Weights of a small GPT-style language model, trained from scratch on English Wikipedia: MLP 3328 tanh GELU, 5261 steps.
Each number is 128 + 32 x the weight over its row's rms, rounded and kept within 0 to 255. Layers, rows and columns count from 0. Numbers have three digits each. The size before them is the row's rms in percent of the matrix's.

# down: layer 4 MLP down (transposed), 3328x832, rms 0.0157, rows 2423-2522, columns 768-831
# up: layer 4 MLP up, 3328x832, rms 0.0231, rows 2424-2523, columns 768-831
down2423 076:088122124058156148115160104184082102175128176118127134132132127074135110150159092136131170142153101105098122140140129116156159255126100125130034159097184168108093116165164081178135092085113093
up2424 100:152173108140136092131132181124110122161142086130062079115133058070113095161198143129135164133085164111090126128096127130155114135079118140077174105140208134163082131097108154130058085108076157
down2424 109:160134186131149128157178104137092111118139116153138083144074193108120060138148122127082146150146127080108137103096157245143158077123181123045115146068048147091093139080119089141112104081075124
up2425 102:125169135182122137103107105103079145146164134115195161152142046142080080082136109039167103096092159177139109112184119090125134087137091164088193127173104116115149148070159120051139142118157165
down2425 106:070112099184171141123178146210031177120160052152169120164146115192133130161146117184093094149147129107080124125191124047177143079124175112135127160112132148116104132115104165157063100116138158
up2426 095:170169158190119156125163148159130117123151091136123112152194174120108100156116120112140153078102105177201109160152139120075091108083088139143143119088156140139091189067149132141153133100110149
down2426 096:143154140102118061056128113116173132074125147153143151130123097133148128135173122180103107176168113076131166121059103189170124121138170119072152142187126108114147064110136126149057139189145166
up2427 110:185090150085135111150183153149107186156137120152192115125108141088075101118137138101189147097124184098109156123070176193133161106135132166096100148105179121128145098176172100194167124070081139
down2427 119:146086132153100114129048104129089135115186086115160146143166092156156163117122126172176154068097006091229113179065092147172186080122152130147158147112147103179139149093090117090144102073133159
up2428 085:079138163146148119115161080099116133184138083121102156142125124157105160134111172086166149111135146119179199145138083133132092127106151054105157095128150069051154163132128156138163125114156095
down2428 096:110101100119103138183156098120103125151094103154102093136126172072132076131103162147131058137062084102099093135124120164091088166076089075155106113107132134083117157139113107083123082111108152
up2429 104:131108142127119124060155131215175154204095156133126198157095156144166109142127132068080139137118146105150029034067147129094094106151159131132081103207084135110123106146155117164189167154102119
down2429 091:138144150152110139139140084091155135117125152116161147095118084162115187128180120093154105121030134077138121137070121083108094227150113130175110113094122111089091152070068133115100122128114079
up2430 108:103128086111130082141166161135140100130150128119130161171165176186159137113140124139110129113098075153115146091140199090084104142136115086134127110150171136122113090072138159097114153138129148
down2430 107:115119185092053166122124152093144109115106122209082094150057124150154151113152131140158184140142150164091185129111103148198132089105171151139193123133142152118103071157160169047073148057164137
up2431 102:131136093118106113061120100064105112082104093144126146154121157078139127160115083159087083078171133170095065109133128117128095128167123096148088139134161152083151165128107189158092121087103135
down2431 099:101107138093134079183127150165122094082114113126092135111081105090118121159084053127115126138131109103096098167158123154140111105147128088122159133052120115090206174181125118153116159154057104
up2432 107:128170122089119176120130093145111161160092092130127105156117159092160067128167148152089144135168052127099086111129129113139140092130112112141157075137142170119073186144161116116101121132167151
down2432 118:109175176072204094116188143132066135101126103104106163122148130037136130096111130119067139144155123149192138075163144127115107065117114176104158118166117155136171165168219149110167102101202115
up2433 082:190084091091149109097092160156100161100111123111116110135182141144099044118147153193166098137110113108089138083076126159129091094152069112101123088145157091163053165184121105170107107125104126
down2433 082:133045153103129085104120119089106112138109135148117153124143149134120184091105160200160170158151146078133079166118145122164120107106112076110093119140100059181157096132129102135105104105079125
up2434 102:063125115090161145157152149098116154114149167108132145098204141130098090123163146106120157127102136075109155133173205094136143089097203103125122167169123102127154118109176165135097092091155171
down2434 097:132141127128146123101148125108180143161129098118138139151144140193142113107158139155112108107102126113131101114146128127098157211095081162115113122124130172097141072145096118134096156077158161
up2435 088:121132134158165111142110097102150079059105050106112116136076182146141106081134174166135136134148137213136103101130173117190118107156093129085184175177083064128165127119070180164132097123063162
down2435 091:054104154143118104150141128126090096190114118112101102158161099118120102139160108155178161112105109151165129162146165113081159075120124130156101109148048104179196157113138096196134171142077144
up2436 097:104115111067127085056113101142149130183112076142158120162052087130129117118137180173166154114165109100123127132104126098073133141097123108095147133105146132069164156134072108121097064131132134
down2436 090:132157123123116188139150138154115133091147194115073100044117137167162160171129147084171073118077097168160140082171100153121117250126101143189183152110122186186081159118131121107179143146100106
up2437 104:153165159145205142143194102097150105054136128132138081174097071164140119113134058073168086151159156121190123117136141149137089126112114136055110079153100116116128154079091213121159160100089138
down2437 121:132180162091125097106121137136120163131174093138152108089100121121166110129102089163138142177173081149166124128174134134103129124152144153110099128114145133123072178100137142125138160074105095
up2438 097:145166095129153099137163129134146117155138153155106133116135114132160137198162118093104085157129079172082152145106132059147129122054093130126092176195125157068158146040133154141106081174105095
down2438 093:085099108147097090152145113077147184104092131153163075082104133165107100087149201147111161088172126126117124159117126138132095225134091089089162111126191112134156130138115116153134160145096132
up2439 097:174189136092079137058135088110124139191126111135162080115146093124101039171198082088131101087082182163090174114099123102108076153104084170115136109147105081133185187099137090087087103118182120
down2439 102:110136144115119127129141136154121177170117095116159065156128088177123098097136119101086121099103140088133170089153108107148145248162154123123191142142118085105127159175132141136149105107207138
up2440 117:184159150117140145058143147143092128111172098090123115131099083148140101130144090060174147146188182170076073094115122157159095097106093128114121096135153098091130167131097112160099107116089134
down2440 135:158148165169176123122133156129122081093148133087106067121103098136095128121118093035155186085166169085053099138141174139134180145130107094111148142114148106175183161106145161106128141129103160
up2441 098:174160134123133098128103112113109130153117109164109101148085129091068166076183100129177151106104154191156166055093165153163118142088149100079131110115204099113128136117157151138058100175159121
down2441 074:172146118136127120093146074125141122130105130122135129174161139117058129128169123056087124113124134174149159074102122116121052255130112121098139156124136093113136159120191143119096127159126000
up2442 097:154093164093152098186136141111141171100073116192163141164074110111149173098186141099142101137098131169101181083097150141132137093115185127137175161099138101121106159070129155123138177109133124
down2442 101:112142086145125139054127113119148149187152143121128141111115160126147122129160077120122093099132175156127122130083151129091109250157082119103114102130145120131132116159142129157108125144129139
up2443 100:139211095133091136110086158107101146167101168113200082090089119140102131103148141134132133117124151087096123111126163146116090143132083064073157171177162068073165187088109115119129052114139156
down2443 078:157137147125128146096065129152125120140102144153132132116117178090103101118151089117178110130122138173171153090139120133128131255126069121095146144131105069089135130110125159150104112181086019
up2444 083:124199097112116135082136151103119176120121159107189125141159203109097161145136088138096146183159181116124107113090129092151087151168161072170129125085153149108138116155153088093091161136109168
down2444 089:110120108058115136204084131151172135094128134116141180139178163188143098141149059143135128184134032126162074126076143130088125091118196159122140085098112104115137041159084108158101187088147120
up2445 101:113114160094119106134116098189141140178075148141069151146143140116062092154161120099129140105187101172059131184068160141122075090113120120091107169100151116118128137136099138125137159076078108
down2445 085:126136127196085146182101186071162091131215108042120147145156127121141174121125096101094127137132172088154142108107167165146106255132166154113102075186147078156152149124154168148131143134127025
up2446 099:066119141052125177112154104094124134111142133120153109069099095127098129136141156149132125118113131141128104074127088118129060107156081092103121161165175089164105084160157149077123147066132133
down2446 095:087107166130106093098107083141104121161144122133130070138173138109142160125070119100129117108118165132167117155164092115126123093098098127077136122110140192079129128227149128160140135102094132
up2447 108:119126140147135094121174084157120185133045111114149146132074211164088109150135131123128146084143136159169144140141092124133124089167168142108130109144070092087171162119197128109116124143131175
down2447 104:176152074134150190142144144128060147116157130126127123125175120121064108162109120130148179087168169153085071168119125121090084093123144166145113100119124096164137074126137129074139135154112164
up2448 103:103104132104181084090143125110057112076152133095169148121111025102125116117171092105158152122133132161119110108133069168132112123096142133120150154130161109074152181115166110144114114152063120
down2448 112:192129149132070109164097098135110172077122135078124162111148152098052141103133129158088118109128127091137149187097151117159100046123156077149130124137122085178091157137111045124132134176132106
up2449 108:179160112111085139125132081094160136165178089127112104125133147116085073145122131121191140130160128132103076089114162067153129085130173148113130130108104139102089174129144095115136142118134138
down2449 114:133137156132055156123115125057162083070166126082057071203141229150110151112167151149083162109128110197105088088097131093139118101131186119119102162158045161130136090145117188094160100136147072
up2450 108:110164129079139120135182053155148159205108171142102093107143175167087154094114104074168094116125159121118118119120140144129124139118115141147116135169161143178171174035104113096097143118153170
down2450 118:057153136137113146128121129160127094164115123139111086117074193126093143158079147129084130106112103105113085147224119162099139075120153167147090097111107090149143123058106107169102112201157096
up2451 096:109120162115146121146134090053165164104148120133145154153087147165104172162154120158122115158093111113107127116100070126132118135157162075114117117183089173114112114127133091112155183150121133
down2451 087:123160154147082106119089120162085098151124131101171104142129161093030134116126146122181115111148189156152115079121173117111137091189117182135167135132111113171132143081178160098127113191165059
up2452 099:133176155101128121157184068060178132080109099141150167092152111102106143111130115101093130182127196145107148082177122150129090099127148132163158142118204114086115133090149124181107095130147112
down2452 106:159073133109136087167128101101121106125118129150081100085162185149129144073129094164103173129105103133145133221117103072104117039063090141148095128136104125176106120069088146124141145110164155
up2453 083:117110155108134145088122151115134170201129123153126112179097127180126164150168082144158071036104183138139160120108078116136132136091077118103138125074128111098103206086121078127160119075099127
down2453 096:062063163107152071083130110099119160124150112167073157174160069114117133163090072153133142078110072182129102181108129155056130135149130170172135079084094157107140115096167134173166110098138153
up2454 099:159149064133087162076149088171096132168118098173144179085088155136161133075143142103113156128108151083148155090116124142094162089133169121124125091108058137156162108140106128095078085101122149
down2454 085:135131204194138101121211103072144129163170120119106134110111150112115126135101135143106191176121120099116137129140075116106132255133118142190162115175140086131104111120165110153104141157145074
up2455 092:111135145100143185115133123135092148082045141150139136169130169084123162111115091101081103168112094167155136130052151095160123102106126123087187126116131173156183144158107165144149091154095158
down2455 097:132187085129096147157143125124112059122124142092085171140197093072136103133169107142058106097159148156098143117122106124075135148102135163104078092133145167134131110117161083109084121132169106
up2456 106:161136172111155056157125127185113137095087148097085130176121130163097063138222089094102157100153125117107124136108139126150099093154140128077136096098112153147084187134132122180131122156143202
down2456 099:133113124118115143140043129149082095115181097138128146080113160068161146112120124121112148128169152071104112103136146133130087103137107106151105208070120124144116134126141134091105163164129116
up2457 103:127120120124142156129186138080111133169068095095142152140127100161167145070155165166138150176162094130112106148088192122132146126171126106047154134166137063104110104140172197107085146131129120
down2457 096:070139125070109115094135124077109147081121146089155115133142069117079140133135157134169135104087122170146112140153112182127144217151118170086079086077078104102145134129134093113149114166142100
up2458 108:163156076106118146116110125101081133129174107077086076099151105110091127117142095117129158154124168119157151108127128128088095122127146115149075105182126101107100187149133106165135143133095131
down2458 078:098120143175073152146134115166177169123129120188076101143117172085095179110082119119173125139114166112080125142130094167151091255106143133135135159132131090102124087155139131156159144206124006
up2459 102:124171176083078151071171176169176102064110139125162130156079109149103116153128139077097163116109175147076070108099178123041109117180092114126162166129173157141175112129090168165064114110111103
down2459 089:079130123133166050087178153113071170102101108131146132134141103143165141107164106120143124125112070179144120162136138151141124255113084108171185126157108051145099110162143144100118152107116097
up2460 097:115167070163071138149074150119136127085109114117135126128116073128166082165112086131125124107113069129127157101122156128174161128121129125092152146192111081099152145097070118116096141190132159
down2460 078:140157105118130132198123070171112152177136091160133180117173107155191155097123123124155174150149152106116109108126100115106153255156156127171107137111102094124115120045122152123153101075132080
up2461 107:163079098132109135181157132148123140085126099160160143154091129140099115123220064143144109100180101166133171096096133152139105066073157107151136166113104160170096123127167136103125162173054139
down2461 106:079096137128113161155121135128178088166153176174107212164112106080147111150122152139080129105184128121133127137178177155116126099114189172095143074171071064130164137187117139118095109124096152
up2462 081:111183128112117153115076113124085169120119123143107103103142089085105147127136117093128159127084133165096155142155126197196136105096116155165195179121151095155132102133163179161080148109112078
down2462 094:113122146089179169135090149112175098120119109163130159108067102112149108191160129137143155139153076107148120136183186089101151149144155175126068088127136163083196070135116111143139153125168170
up2463 100:143162080147157125102117147135130087186111119088168122063140180108155118087183109137121174181135104103136150124116117063074107090145102079079163163093178150138142161073188158166104100093158141
down2463 092:111157077112111147157105108099136083081112092085093138141120126111113130106117147135094111094114115136134092182136152151200107137090095087126159104113126075049115113146157146182094126107125124
up2464 105:104188112144109165120071147078172153080066175137193129120089099188100134133114121135134087143150151153200156116134162144089097130111147091098132126110085082061165153072158115090151104145064126
down2464 099:145041067127187099102123148149056111055120109077126145129168124112179115158144144134111077163153136106152135070085161088121116202096074207133143097084143103099071150122125143150065117182120187
up2465 095:121075126116147063097127088062146133047162112158112118092184135192164156106148133155114139154184120153083152109143076105163135125164061156103158166148110078061130197094106101129150136082077174
down2465 087:137129098148131151122126150112125149183111112071118169113149147141113091105152159153110088220195151173140072143087162154067132203192093144149108159153090155143108147110146150163101155147175112
up2466 099:123118079154112115160185120116110109095092117095107152109140144107137141130167168171104089167175063193140140141093120150177131132060137133138180181143118137115102173160157104151196111151142173
down2466 094:127168102159161156104168176146152109125165060187170198100177119079142133109127080135104152167123115126130114125141136157099111187115109104142127125150146153074129143096125111066060107128153126
up2467 100:115115106076115091098104056078131204122065097146112139062151100177150112119117154147118153154199097149106175013090215100145103077124122152115123141137133154067082118079121094149088124089101178
down2467 108:139115091154129131140081121129079079125157156118134098108114092099119160156164173107060106118125108188145139086090124140097164085092099093169204135163094134128160123084088138133098099129208112
up2468 109:115183178141132128100096043117119175162131114182155146083065118074142075162131171137159122145108163159100079110126105079139083073119144129142136051123158088138147134120113144131133121160125145
down2468 107:144104101137121123083081151157159168168154129178121141134118107187097157147206152100111159108134151122134087140074089103113119112068128141143118133139135128127119123125108121151138144086167085
up2469 092:107182102137142171153079061126126097110110118089111105104156110099150148178127197168076106151194126162107068147078106157181075077091153086125111105170145074167081118127111105170067146115151100
down2469 091:126158187092113097117083130130104103131108120154104120139151144170103122158112149117092148093138136130102097143178097100103170081065165110128101133108114175151123126155143125096061085169181142
up2470 099:173130088123074174170085092080106170068080110136144116184200073164153149193145184179144158094167152117110115111154182083059117123073179130080101119115107060098163091114140079124139063112132192
down2470 097:158152096129133186151110121153060102096176166119105123119172144068154120100118114138117145109168161082150051125066165136123117146146145126107142126122093144128136151131112134124158122125157127
up2471 095:118158162139119105140104119116076172109122149083153182120136195115105132107160126110119085066137111150200148085130170180152113115153157136110129087074148116068140128171134182187137104120113118
down2471 096:150157196142157143136161121135181116153155082135108079143107118117156187101092141113138134157167082141101138151108115123204140182126096153107132128180133166150154130083128063167114214158153150
up2472 101:129138138176153147108115128156105176122082153120135079120101127161176162172174110154167118170139119164080078115138147150088109129107143166145110104104117138152148183124113124158149142113134152
down2472 094:129133126153121166074110091130193153175164076093107096129134067144119132097085177168128123098155153108082131142178109134149176159156105126075139132112114132086125109188101086164072110067150056
up2473 111:097168141128151132077177103163096098111139137154142123100074100126126068132130147086118138114160173162098088096121174124114166108088132102091147149104086125134112114141088058186185106108108176
down2473 123:145161141151156090121120116090090125148084106130180132103150127120087123103188124137076186093161100091057090149124115168121184081136127138113134114095107171103126112088157148153100129104154220
up2474 092:123145149144132102102132136131127111098077095138133145170121074161113141131136199118121113127146094068092110090131134090143096074143149158111106120129150082193132128139176082162123140148127181
down2474 100:157161151128133132157086112119148198119133133150163154113102146156101156093150100163117161153124167157162125135130157117110116142070140112097103144147096191065095182121119140138170077156145080
up2475 106:152100070126133111152162120120095203116102130148144120067182158170132127103130130118145117166167102120129148114071176138109153153131111159145132138091101130131122109130153087139088093109092106
down2475 111:101101053113102137090109165128181116145123115125159116097077139165091109145106161098110112116114159078166092080130147099086103181090121111161166092094157173050143127128101255130170153136153148
up2476 110:112163171119111102138165088116131161101138174103145128109081135136088089153146109148138181154080150170052082177106139074106133129107148139171056113145098149090093183169130080176160161108142161
down2476 105:164174092118032108150196118172142169125112123151128127139097108148142088093101129154133156102148116034073100109154097164182141209069157106175093098149154140119096102064165138108145101085133094
up2477 083:126128163099129139134154104090142129109089110142096141105145110148118166070140054117141125145073178092098123123138175121126143131169097122064144125163113122140110140150133132096117141183108130
down2477 095:074106152152102088140141091139107068124138143117100159122113122133086120109111118136094183115077067136114078148118126103098100107162125108102152114134162151119115092134052081137081099099125173
up2478 085:123114152077140084111139082045148133125085064119110085176105088138116103095136106081135145158120123117115127118146132124114171082100165143147149150184144121122089209127103166211076130128152113
down2478 097:139114099206127173199096136160087130083123162108181122097148206057131114115054149127148089123142118058146092129110121114110117077095075078150098119119094132116118097156153142145058114157141125
up2479 092:154156104147126148136152102165097104105132032163145131158095086123103151128150083073181143153100090158118113123146126125097086137094078131137110126136164085096081169138080153146128180115101138
down2479 089:113090121122154129180101083189083104133132120124098201165127171089045093149159133129125119116131162066156125113084142113078145149130128133121142104093140158129157156138095105081138109128131038
up2480 100:113121110159091108121119086153053106111111181072109152108083111151128159154119103097110127159116118102205134131095119173199099131115149121150177104047136126101097151124089139113074095115135123
down2480 098:126156122154131155113112145116069111127132184100102084138098128103111177103126122162128142132178087087127155102108140144124151124119175120092121140166102139117162114090073109162112129087137201
up2481 090:169130133124160090092124187101161124117106113164127175105136178157150131127109070117219128194128086102167147084110104115082101147142130170155150140177185110054164048133162124101152131074128165
down2481 095:151134159141153135171108122186146107140154108143092190096167161095065095144114090126123189076162164126156151134147181112117135021105096173135090119098099098150140176136090148161110099142127158
up2482 097:149139166102111160107151155102151104178091126076141150116118077204109133130102159104076102157080119193150179162129112139183096133115117085180087092106138131195109203164152138165097108162147142
down2482 092:112055166155180124107153138155145117108139135122109161114101159098115159086152110138205180113124155105006136121078136120112154245134124140126104115129163150138192113142158119102099111121099179
up2483 098:193139117077082105140089128087092184123089158184170113116105159142148113157124082150146117182121164134086077108104182142168125151179149195163139086192098150117065114168094200159078153145164182
down2483 100:054132132136135134101076122147156116139117098087146132138139100115101161172131093151165164176137115131118101098133138123088133079125071094151136135092158104125124108115084160093108074174139164
up2484 089:078185140097056174156130098071144127123121094162127110128054076162082169159128142068155135159140151207093133088186154125090105086162077141139157084082090112113181142072164132097108090127166094
down2484 093:162119138141183159061172158150115121107087170132098114130119113083048065093096117120142146141155087015137137143071160132117168182100144082128102122152183141097021103109093155169129127110152089
up2485 100:104126140138101145119174093165137136162095079054127152112084104175105092141104175102128081146103139139207144069171117129151133126100190124071150189155106145101074171159157120148122168166154149
down2485 106:148100142152143155163129070111152103132139109171146104104155073137115138129177075131093183104139141137141145133053130104144082209183161117138136151062149059102173132094084156114135164061165173
up2486 085:101156163143137130090152098151104150177137130056201104177118083112091162157121109094194128156129152130197166171116096131090138110060131078138132099129124096135134163135124163132200177139152084
down2486 092:143128142100151117155136103121106096085133132179123108141105202179127201120150145129086144079176083129077168116178112102158116126205089134109140162111122148146127136115103158116150064120108162
up2487 102:164099101115125079093119139107150103128127112126106148154115129113141117145199135052162159162114146153108094112044133142154160145085089138106115139133111122130111172111098083144132207138141099
down2487 113:129125114142109105188132125110097135096139144119135072149132184118113139108117161122110132126117163177137160098124108146117138125114105077154137145131128184134153079122140163080129123104131144
up2488 105:113110170111093159162145122139131161198078146111120105123072143137114119170143171157135131116140134117107128109150158114135147101184137181118135118090168113125089120082155171095139142133153146
down2488 110:168106133188129135144159112102140072179139132094114098149122093119115090155149148187122152152089140103090123187117105137168216105140147129077094161173160124089097106145166103125125065120168198
up2489 108:100170131065146095096163086153133159167082093168155115096060159132098108150120116160050209108178175126114075098133092065125139087143144181144163103074126081044157141097175089143123136153081140
down2489 095:152114151103114055162098131098107098146151190144099064082132123140142157110096153180128121154107129093153077118148120180072147127145114127116126098065155071123159091088128158168059160089108156
up2490 103:126132156176098140177123121163160201125088108168139097088110162167083197120115125108129099141142070154125148065136181116091088130166143121148128160109108170123100186103168123139186157171142153
down2490 109:197133153144077151165179132117115166112133191127135052140089144178111189127134083138131119129095084075096109175085098119161098255127136141164154136153115150079061097138216166121051113145127121
up2491 084:152148087140161131135153093164110145096114110154103136111157138081178169099108159124119179092099149140164164142088176142047120117112051060113104149155135122102127104068138115086094094150082154
down2491 090:082142180051106173161145104142107144125117113164186096121072108133121086119177128113152120141206108145094093095154076147120159185102137189139149155116090172112166145109172060174112138128101131
up2492 078:159118110180140091134097099083129115087128139134130185103134116140118116127156134118127106169089128119214095152113148130132116120138172182120078199138095108108097077136088104109149158120123115
down2492 086:127134154081132152152120128151171143075140145110112129141099154097129157203086163201116080136160093160090101132121081137131138069109198143184102124140122088141133148083133148121137149123134122
up2493 101:159138140152147136061170167139108189106088148180146137161163138133101108085153086046158143179086138081155148110094125135144162123132191128138122151122156179120080176130064119167162082125136222
down2493 101:152131153120174105154137107119171119095187156105109106117099140111110138103152116136104115092137056118175113153134122143134093160174104134099122151162162135092099157149110190075111116101077181
up2494 109:131093141145110104137131146140153160197125152137160091154180130121094201123158190179127099110131147127168155133179155092161100105101152153110131116119133127130101143114133116156092145101055114
down2494 130:098110128128108157159131157153221126151175172030153084182108151130118148124166090132088121134137160061140117104135101131150135090120126118135093146154153154130122123120134126192061100132145136
up2495 103:100167151037165080127119111141092141161155113130106150146105115121092183159173122123104083149134155079112169118164124120158121091095179156148150111082147089165093202126197177110109148136141099
down2495 089:124138155154055135130158117122165121125136166190113117098104117090081156148164152118133158122137125128126128118122118145149112255107108155135163127115145119082119169145153114116120115098108088
up2496 084:115128103147084167131132119050104167103146091150162150090076098202103151145162109154117128117127133152072115120159201070082131101179167133131155133100164135086135106093123104096108106116148134
down2496 085:092188141162112139154167114137092126138148136124205155129112067157140093120129091159182138146113133109146127144110135115119145045041087092121142091131075150140173147043103126109167148167160158
up2497 091:108116114090079149154125080100121128156142122103161076074175109142158166158107164094115100101148070144100095194172127115140119076092171137081114171153117096156151158027127124174086110068140153
down2497 085:135150155099193092121121140181096093152153202188165083142123147113165111098148181147136207183149130113137081088084136138126149065072092036157137149176100075061129146112145125141129112182179196
up2498 105:087119130134148140130186084193104122114114133137099175144153079106064096118128203194125137163109137144111148120085103176108081090124115152158144107146115106131097097134192128110074111142101130
down2498 114:133110137158085068069141070146087131143107103158171124148126143101091162188115125149149198156125119152118146122092161121171187048142096078133117142096099057135101135092111099104137152127111166
up2499 092:139121105115102104102148154135088075103067128170100111135127101082136117119121106112148097107131186127090130094114155150190096127112143087105165153092173128149128133148140072111117152144093122
down2499 072:125120119103109070101123082103161180116111109120122084154126121156051089126200129100210108127143143124127121099117125113161071255110111097126104144136107101095175128103124152126152107086126006
up2500 105:163172189173129103175145135178121126091130133134135107191187103120125157146117131151138113122128088124113099093146162175162110106081160188137159167147158144160102166082172097157161098147133156
down2500 102:103148179091141102167131141136095119113133123156130085106150123047066165131063153111106164145176107153121164118086147152149116083116138135157164148100143073071128104146084086098108131138068168
up2501 108:142138162113178129128133115120100116132060088135142135103122116138147091136114128118130183136153091106142142130109152121099138115105146147105091115154081105112067126149105124143099198113138165
down2501 110:102163169071130125055174187151161099145127156123100138104127109083143135148109150118095102208090128125131117099068113138118148126163134086097146182119122147167158105135130150105094184135127151
up2502 097:122101117096094122168145138120105156195105083133122172095150105173104167124137120129129092149156123097144174119121163125131122134176157157114157116146098128131123119111229169147171074091165093
down2502 095:156117159132135056112094095140109147157102186115135117176125141092093080130185134098155176203100142085166159057057117142131136216106153087111106136169138071104087112133121114129161099114101110
up2503 098:109155114170171150134144116112093121131098134066178091157141038119182125145156119132121167105134093154137106087167135108093115139094132088094089195166101138114106130134168175149130134094117101
down2503 088:060148120128130127136169121113089107204116113233158122190132164109085162115149152150155131139152099134124165139155154154163166255182104118168121109128198133141140137113168091137121096200087074
up2504 092:102139124161160134099151147118112161113115128156146106129077135125133152093157130095121120099121088154135155125158204176127062088168178128111097169114147112087144189085109154137117073106141148
down2504 089:125160127158157148161152105107134140134164150047155158054169121151098134201130116112059052166132073100130181132095113170127099255140126122112109141112116199142120150110134149173114140129125103
up2505 106:198123128106071166116134162153137113130157099121126157155102109146163119117170098115148117151145128118178105142117102158085079128122143107153076132108112133136144140151130162099155152141132137
down2505 115:171103153140106164104077147129119160110169164144144177106144213176128100133101142111155077100120100138122164187142110143127084138097125136156112125146161170171093154106146085113109149102097137
up2506 106:156193090057127089126157122133072122092100077150139180132143133152132106146115158086096143134159141102192119103135127156141092070148124141062127128111137082100127151127170141086130114172118110
down2506 107:090106124146138097144085148108105125202155121101107151106097159164095179169156172092125098092136129050137122165123099127184124125103178154196148145110117106118153109123128159122172129127160083
up2507 106:153134146085134182082197170119110109151153145102139132139107156143152153165159133131131142168160170138106084093130087111174085151134148138161147100154125110088093126141173148100172098106110165
down2507 099:067140120116127095142139140158124115152168149129110053149147174117124119157088111150157167112077160190140127129133159124120115122151144145108153133083119042124183197166154089141093094113116156
up2508 093:096108142146094132115169190170082131111139172131132123124128065096178153114103121106109144142150111168152170138084100111095138102092182159119189148103139117188046118131159136139112144090130150
down2508 091:166170147086115169120138153051165129162136078140091148118140159123141108176110117138107162159130161061131106086105074080118095220112116175121109170150120143120121144152173210103152092147110039
up2509 100:141135122128127087143118146065117107125084077092118072140214151123185129097141069120165072145071149185199118132145109113135138098141130117104164125093098118048125179145190101094100110200098150
down2509 100:158172161132103146121012128180133187123140092161106141071114117112151142109105116171154105116111157144132104164170152116129068100122190116204127115122127166163112168116127085146117096123133089
up2510 089:176151160105123131099101096080134149148100181134133096159109102070118151151118142107108118138082171066150104144136172125120139142163140134126173114070121067164145123087126134106141196194176130
down2510 096:132166113123127097134157123136095068184150078126079114111148205152134141141154129133192185119136100125070050115231138088073143111146189154156154101152108131110113104165140167166111151088146108
up2511 104:120124123106089198079152087115114138121100093124101090089073106122126170087130182111127111083124117141081102083071151097080144110130088154074093121173104124148158134162135180143033133145144172
down2511 101:151112152158146164096138078135163150150170089142050083087164156118091082151130113077144080117101140127107150167167118156137104118209192139197127128127108135156096169142182102109140131110132141
up2512 097:102198076160105164122146122112116125151101099145101161142131105134140166109155140078119123125130172147146183061090155152143131111101125126118142159137139127142133154149184161166085110119136126
down2512 075:142161129137149135089134106135082131132086124132124119128159116119082110136154107088106134114145127146132164062158151103134105255108106134109128134114177116095134158120201146154138135152152000
up2513 096:096118122150132136153105096138096089117156055118120127134146146094113159100120089146117131141180094110143163133082154124127120084088136099132090149148131112151103177171155117151084150117048150
down2513 090:122133124130121149142166110129139098141120113135074137153173161094099050151104102099148109152126208101102074119113113027172143194158125140143190135147185043119145115120093150166138090141133122
up2514 098:120125177064148159146082104132119131110125100165154179092123102153138128111166127110112142118133169142148158115155156125185096096146128171138149117163126127124104115117139101130101089165111163
down2514 096:132129085141069094163148133151109119200147120136077114158098072159145155113142138142142119179141081079110126106094177108118161160105101145130111138132165118131167079155115112115083156121106143
up2515 084:164134110178132142184178145133146176122097160074097088135155156199150129129156121083187105114132102162089141084085140088133150097122112121119142087180098118100115194094116117096134097142150113
down2515 089:127151119075149085122124146084148082117183136169168160168111060103097128134141131164112143140156151164155108143151091082158131061103154092141152074159077101094129140107136133129104087150157126
up2516 105:157137124174109092092162148066078130113124066100137193162164099186090077117200133147207103112164136191125099126146136136159151066132116159148220100144090063097140144094141130089114160090173173
down2516 104:176142158116161128106114087122128151140143111093128223089088153115178115068155166154082183116177160122115123150197163152158112127116153173167113091137147106141151086181139113156189164144142255
up2517 105:099125105168133090138152166072156080112102112116180108102145123084173075096184141108089123111132149111141096144130113140158084126155095165118094169154103039164187149123168129135073131168120111
down2517 100:155198104122094146136142104144124104162111119088162138112049129144161191132122154145157128135074116142097111179150151165126108230093092134140122101134072121080103152138109143129158082094135081
up2518 094:159177063108076116170101128071120131140075102138171099131146138168122097140140167131159176170104112135145113088086162103144119147188113115130136102166113053130144139090193160113089107145095146
down2518 092:148145168109117124126107106163062122086154180165170147103134122156146136177121144097100161152189131119194104127124166067117132141114108136137188160116158143139143132115131075168141106135209104
up2519 093:138183114176142153059178150149092076132153106136098132148118155077145127090120132100111160076136084202107171149083119134156087083134152073104129142118173057160134108098172106109155083149144144
down2519 079:152193125124123125118113122107104153105159125053098120151124162167090143133131138076131141138126191132131156121157160122111128197115119137082200148174158136108103106100152181132200152174104004
up2520 107:162151127139090094061166106085115110114145132141129156091068080154165139060109166116095182160134146134102137096050102129110147098172098138101146118086113126152078143142092183166086169169141143
down2520 108:141162142182191095111139145114110148108111136069194110165159070142193122141084172149163109168115179096156118147088160079116136194112130099177137091120180131149149159137157108158137105147129125
up2521 102:097163112146124121077149108117100111154160097128131135114111068103126141072108145121114135127135153136153066079182111148112095109159139110077108147080144142111145157121066149111115167097071165
down2521 106:115081178147123108120124150122152158128148140079162133146142085112110098131130121133138130066124126139186161111102198138110155109159102106117146150119151169164188085130093126141127079149168130
up2522 092:104148149139155141106107130114139127078110141099191097122075141063139115121138102176170146097175090133143199077148141125100136116107079090124134119168118091124157127064109181146143131127069170
down2522 090:153174129130168076136135100120208116145117121187104078085132127120095158149154120111128075137122146142074148150166100124130154109124184129165141122100197186185084143146132120108116122139102114
up2523 110:113174166127107138083113097167067100138157191134169127122119074063166112087178114106121174119123152083125135161123153095153116096111147116075159125130106171092149150119096159098071093062100149